{"num_hidden_layers": 13, "hidden_size": 384, "head_dim": 64, "norm_eps": 1e-06, "init_std_qkv": 0.0231, "init_std_up": 0.0231, "learning_rate": 0.00139, "beta1": 0.93, "lr_head": 0.00798, "decay_shape": "sqrt", "max_steps": 9572}
Each number is 128 + 24 x the weight over the matrix's rms, rounded and kept within 0 to 255. Layers, rows and columns count from 0.

# layer 8 attention output (transposed), 384x384, rms 0.0637, rows 165-189, columns 64-127
[[118 143  99 147 150 110 134 187  94 179 129 200 136 125  71 138 172 110  95  99  64  55 162 122 113 109 106 135 159 118 105  99  82 142 130 136 135 101  70 170 122 178 105 127 137 166  82 180  99 141 136 122 110 161  89 200 131 119 141 131  90 139 118 152]
 [ 68 182 174 157 106 124 105 108 124 124 102 142 131 146 131 134 148 135 134 144 101 130  73 173 127 181 124 143 163 134 132  98 163 122 118  82 116 118 104 163 176 139 131 129 163 147  99 116 130 156 125 145 116 155  82 131  84 188 126  82 162  93 114  96]
 [113  65 124 134 159  97 135 147 165 113 111 119 120 132 144 102 169 116 132  90 123 149 110 114 110 120 138 107 146 176 152 153 147 130 133 103 132 120  95 162  97 148 114 152  99 132 120 149  92 128 138 121 141 146 158 112 151 153 144 117 152  75 129 168]
 [140 158 181  95 140 166 137  92 111  71 110 134 149 123 194 127 143 136 152 111 126  93 107 208 122  97 109 176 114 166 146  78 104 113 136 122  93 140 103 153 114 129 153 126 123 142 124 113 127 118 162 121 121 120 121 116  99 146 162 129  88 121 128 128]
 [128 111 141 153  84 131  88  42 100 137 109 154 123  91 110 177 116 131 108 165 142 118  76  96 100 116 133 115 133 124 164 116 125 173 117  59 112 148 102  99 128 143 182 134 133  76 128 126  61 118 149 102 122 143 118 106 132 119 174 134 106  72  95 141]
 [151 186 141 116  79 108 128 138 116  91 141  97 139 151 123  88 123 105 153 147  85 142 129 153 142  91 114 158 120 133 123 134  92 124 161 130 162 120 100  94  97 122  92 141 126 105  93 145  90 133 134  88 132 116  98 141 143 131  84 141 112  76 120 171]
 [122 148 136 137 142  65 118 124 124 147 131 138 117 136 140 123 111 161 123 107  83  92 108 118 155 132  60 190 150 123 129 113 184  76 131  86 152  73 112  86 144 200  93 146 137 115 195 136  84 127  92  83 150 113 107 153 142 110  56 116  97  98 166 157]
 [155 128 158 134  84 102 105 105 148 110 133 146 147 123 125 127  94 104 169  74 123 143 113 152 124 112 105 123 183 125 134 113 138 129 120 126 113 116 115 101 108 126 144 158 108 168 107 106 138 177 158  94 130 165 148 142 123 105 144 102 110 139 194 136]
 [ 88 137 105 129 105 116  76 110 106 104 149 165 156 138 109 115 152 134 152 109 145 154 147 157 124 192 112 107 132 120  89 147 141 125 165  67 164 137 108 168  83 104  69 125 161 128 125 115 179  89 121 143 132 120 129 152 128 172 113 129  81 119 139 126]
 [ 72 103 130 156 101 166 128 119 151 116 161 122 143 121 130 150 176  71 122  75 124 113 193 176  89 105 108 105 119 122 104 170 113 174 136 111  94 155 171 160  83 160  95 128 105 126 127 166 100  85 122 152  97 102 119 157 102 139  91 125 192 174 124 134]
 [163 134 108 151 152 103 141  70 154 118  94 105 137 142 144 148 147  99 111 117 101 171 105 153  77 124 136 128 139 111 148 168  95  81 114 116 171 167 121 117 143  93 160 131 139 120  85 139 129 121 141 116 125  96 141 144 124 141 105 167 102 116  93  83]
 [121  85 152 132 149  65 174 128 138 121 118 142 105 159 134  90  70 118 136  75 139 124 105 177 124  86 144 123 123 166  99 109 122 113 113 143 109 137 131 129 153 100 163  94 125 124  94 149 147 164 102  69 124 190 148  94 106 187 133 114 152  97 157 163]
 [147 119 155 134 164 118 108 108 104  93 120 120  81 171 102 149 128 137 181 142 114  96 119 150 114 107 134 102 131  60 128 109 132 146 142 146 149  85 152 111 161 129 148 193 118  94 102 167 145  93 108 138 168 155 124 123  91 128 151  97  84 129 169 143]
 [151 123  93 137 125  99 138 123 163 143 110 100 129 118 103 169 104  90 120 124 151 133 147 153 142 119 102 106 155 108 112 138 104  96 166 142 113 124 110 110  97  96 180 144 131 115 161 121 133 141 125 150 128 158 132 158 143  95 107 126 121 119 129 128]
 [ 86 148 136  97 132 105 140 166 107 135  78  87  75 107 137 149 155 172 149 150 160 141 130 188  83 147  91 166 158 103 132 152 105 148 113 149  82 136 112  84 122 111 136  86 127 133 147 130 121 155 115 127 145 107 117  99 115  85 120 129  66 114 203 126]
 [ 95 162 128 128 139 128 168 107  60 143 117 165 103 114  86 138  64 120 159 122 135 130  98 153 131 141 164 143  92 134  98 131 128 186 140 121 138 106 129 135  79 139 117 180 167  99 157 146 151 134 129 119 193 121  86  46  82 125 130  91 180  86 167 141]
 [169 121 129 124 155 171 138 180  97 147 114 107  69 161 120 110 157 123 150 108 132 133 102 132 131 142  95 178 144 113 126  88 110 156 188 159 108  77 190 167  60  79 110 103 159 165 140 110 161 183 147 134  99 141 137 152 177 133 116 125  63 136 151  95]
 [118 124 138 147 145 137 165 148 119 135 160 117 106 136 111 148 125 129 113 139 163 120 122 125 133 116 190 110  78 111 159 137 120 134 135 135 130 126 147 107 101 111 125 104  75 132 123 118 143 138 103 168 136 108 132 125  97 136 147 146  80 142 163 113]
 [105 134 183 196  92 111 145  70 132  84 152 160 121 133 108 162 123 125 107 166 120  95  95 189 114 116  50 152 115 148 115 139 143 163 164 140  65 133 127 122 114  94 129 146  84 115 129 161 104  57 136 137 162 160 150 151 136 106 100  78 122 109  85 101]
 [134 106 156 139  95  92  84 149 144 130 153 134 202 126  89 112 119 110 125 108 125 123 134 126 113 141 103 102 107 139 136 192  88 106 155 147 118 109  92 124 150 173 115 148 151 121 186 136 113 163 138 159  72 124 126 173 125 153 165 163 181 171 153  83]
 [201 111 183 171 111 128 161 123 121 111 168 106  89 136 103 115  89 149 165 156 139 176 162  96 112 162 183  94 155 164 175 113 114 203 127 128 136 120 136 170  61 175 146 115 155 106  78 172 141  90 111 112 184  98 136 132 160 103 147 147 170 140 119 138]
 [ 92  96 110 144 156 170 100 107 109  97  89 104 116  83 120 117 160 121 176  46 133  71 150 103 134 192 167 170 114 187 175  95 142 129  84 190 152  95 128 141 142 147  96 116 112 142 170 150 146 187 150  89  84 142  86 124  94 129 166 115 161  81 143  66]
 [166  91 191 109 150 153 134 144 156  84 173 127  77 213 135 103 164  79 147 101 135 125 145  97 143 110 146 142 162 125 159 164 137 148 141 115 125 143 104  99 154 112 109 188 118  94  96  70 139 122 116 171  99 126 112 158 148 124  96 149 185 114 132  95]
 [123 124 115 153 132 119 114 139 115  94 139 105 107 138 157 131 134 123  80 170  88 144 197  52 101 172 132 106 130  95 167 139  97 144 144  82 119 167 108  66 152 140 152 196 122 132 112 139  76  91  84 154 134 190 148 120  45 136 137 101 131 102  82 100]
 [ 71 128  95 168 149  67  92 120 127 105 162 142 115 115 108 134 148 139 152 115 152  89 186 186 119 137 118  74 128 174 155 114 113 160 112 141 128 109 143 146 156 152  82 116  99  68 172 161 136 139 125 141 157 116 122 104  76 172 153  83 132 138 138 150]]
# layer 8 attention value, 384x384, rms 0.0729, rows 166-189, columns 64-127
[[137 120 117 120 163 158 155 164 120 164  99 135 113 106 127 121 115 178 109 130 117 136 122 109 142 128 119 118 137 125 144 102 128 135 171 179 100 149  81 154  98 121 115 135 138 105  76 179 133 109 138 202 122 131 129 149 133 124  85 103 139 155 112 116]
 [156 123  78 113 154 101 142  91 101 142 128  88 113 146 115  89 113 128 119 169 132 132  95 122 146  90  71 153  97 137 137 156  79 156 117 103  86 135 156 114 132  98 128 119  90 173  97 144 139 143 115 164 137 127 129 139 119 156 142 161 114 130 132  86]
 [ 63 117 151 131 179 131 114 146  81 154 126 154  78 145 117 138 133 130 125 140 167 133 136 178 145 119  82 115 136 136 157 135 115 124 165 131 108 152 141 147 107 120 118 144 152 138 129 152 159 108 121 140 125 146 147  92 124 121 122 132 196 170 164 157]
 [104 137  85 138 120 112 145 145 167 117  84 136  89 122 138 134 113  96 145 177 138 138  87  99 142  81 129  90 127  89 128 134 139 123 174  52 128 123 144 110 130 155 112 135  67  80 135 130 125 176 120 124 129 116 195 134 120 122  95 131 134 134 107  75]
 [128  86  97 139 143  80 139 148 139 208 178 157  99 157  87 174 157 127 116 119 144 107 107  85 188 139  65 146 100 113 105 130 204  85  93 166 148 174 154 134 142 129 136 111 167 134 104 129 135 100 147 111 122 120 122 146 129 167 103 139 120 180 160 113]
 [151 121 116 129 139 130  99 134 121 128 101 112 153 123 117 110 161 146 148 113 166 131  94 136 127 132 100 136 165 102  84 147 132  91 132  78 109 177 111 167 123 193  92 114 123 149 105 121  96 158 166 131 144 175 121 103 122 150  91  85  95 117 122 114]
 [165 159 122 166 157 130 128 122 123 130 118  99 172 129  66 137 165 205 107 136 164 123 221  71 156  97 126 107 111  86 163 110 125 124 148  81 128 140 133  56 140  91 131 103 128 135 129 143  98 150 138 148 148  86 189  99 110 106 137 101 156 131 117 115]
 [146 103 135 129 121  91 173 155  84 106 121 155 143 125 164 130 147 187 120 114  90 167 116  99 112 170 149 157 113 131 127 115 122  90 114 120 136 161 100 110 157 136 192 153 152  80 114 137 101 162  67 106 139 117 129 150 162  83 152 123 159 117 135 156]
 [137 159 137 183 106 120 107 151 121 103 116 132 119 163 138 165 122 104 141 159 122 113 109 112 110 140 150 136 115 105 134 157 120 103 162  90 104 143 167 171 113 197 141 116  91  47  56 106 124 160 123 137 166 105  87 109 181 124 176 129 153 155  98 144]
 [173 177 146 139  93 124 139 142 112  87 174  80 116  96 101 128 116 118 122  90 106 125 183 183 108 113 100 103  74 138 114 187 111 112 132 131 139 132 189 110 146 112 112 156 115  64 157 118 113 127 127 218 113 126 145 105 171  78 118 122 165 143 146 137]
 [101 131 109 112 128 137  68 144 148 101 135 168 150 127  83  96 117 123 100 142  89 108  91 145 116 101  83 131 154 141 153 119 124 151 110 196 137 170 159 135 112 140  82 109 172 130 109 130 110 143 130 115  87 100 102  98 150 119 165 130  84 148 145 115]
 [128 140 117 184 132 103 100 109 166  96 175 118 105 147 163 130 132 181 105 103 125 127 139 108 103 163 188  93 134 153  91 127 125 151 144 132 151 156 139 171 156 119 141  71 150 180 171 124 114  91 161 102 123 112 156 125 178  99  84 103 107 107 112 200]
 [107  73 101 133 123 129  73 142 239 138 164 117 102 126  68 108 132 112 128  82 111 157 143  98  91 114 175 166 113 132  98 144 187 120 150 146 147 152 146 126 103 160 108 130 138 147 115 135 134 115  83  89 126 161 204 148 132 155 105 141  85 138 166 125]
 [170 140 120 150 143 111 151 139  79 133 140 131 135 154 164 125 131 123 111 143 120 116 101 104 112  92 131 145 103 155 109  97 132 100  92 138 158  91 145 108  97 106 105 137 145 173 152 120  90  84 152 130  91 131 111  71 132 167 114 172 132 113 120  97]
 [157 106  97 156 172 103 114 160 137 148  88 195 110 120 168 115 147 122 131 152 120 112 155 102 183 176  71 155 144 158 131 161  91 165 172  77 143 148 189 139 140 141 142  82 131  64 181 149 101 170 103 103 134 137  77 174 189 117  72 184  80  90 171 163]
 [104 132 122 114  99 125 165 117 127 113 147 132 112 137  83 176 167 136  58 112 167 127  57 121 146 172 150 152 135 170 176 149 124 133 147 124 162 125  64 129 114 154 125 114  94 113 139 143 152 123 134  42 109 170 165 131 135 114 117  86 109 138 125 106]
 [105  97 139 185 156 149  94  85  94 114 134 113  87 166 114 141 142 141  96  93 121  52  86  75 143 189 139 167 181 131 108 142 141 153 144 135 167 115 142 141 128 121 171 186 135 172 113  70 107 124 159 134 131 115 129 169  90 106 115 135 122 105 166 156]
 [127  80 175  88  90 114  95 142  96 123 118 185 111  64 137 173 138 165  92 157 128 107 105 133 109 170  72 115  99 147 119 124 139 107  88 127 107 136 157 142  75 145  93 102 130 141 163 132 110 155 158 121 161 146 165  89 106 105 187 162 124 123 147  94]
 [100  72 106 105 147 107 149 180 162  78 142 111 166 110 156 125 195  85 114 129 103 115 184 147 133 126 119 161 134 107 142 123 117 138 143 132 118 101 149  93 137 114  76 130 136 133 122 128 113 113 137  97 136 151 143 116 152 132 181 161 112 109 129 129]
 [ 43 156 128 153 142 104 143 157 153 106 109 127 127 135 136 123 101  63 111 148 114  65  88 141 136 107 124 117 186 145 132 141 110 132 150 132 107 101 104 100 129 139 130 116 114 159 205 124 144 156  89 143 118 159 126 184 160 121 141 117 114 100 117  95]
 [183  90 139 157 126 187 164 120 111 118  94 160  93 151 117 131 103 120 125 133 136 118 134 123 148 141 112 145 114  84 188 116  92 148 135 121 118 107  92 130 139 166 165 147  91 139 152 138 154 133 112 107 155 173 129 151 148 172 136 204 146 122 167 104]
 [130 158 104 134 124  67 120 149 168 164 188 158 133 151 136 117  85 135 108 141 174 142 102 135 131  78 124 153  58 189 123 120  53 101  88 156 134 134 112 120  85 197 148 153 107  63 150 140 112 121 118 143 156 126 147 156  87 138 140 156 148 167 115 101]
 [121 172 141 154 130 104 116  91  92 133 143 164 128 165 153 149 154 152 132 113 111 112  87 156 138 107 151 139 109 142 139 128 189 122 130 122 160 144 158 127 142  82 121 101 166 163  95 124 139  99  74  98 197 106 143  92  74 125 145 148 117 140 113  97]
 [195 133 132 114  78  67 152 146 145 102 171 180 168 122 139 134 104 119  92 107  91 131 144 163 132 145 154 102  97  86 174 133 131 108 186 163 130 103 138 155 142 117 136 115 133 112 126 113 229  64 151 191 121 141 148 160 135  97  75 117 107  77 222 131]]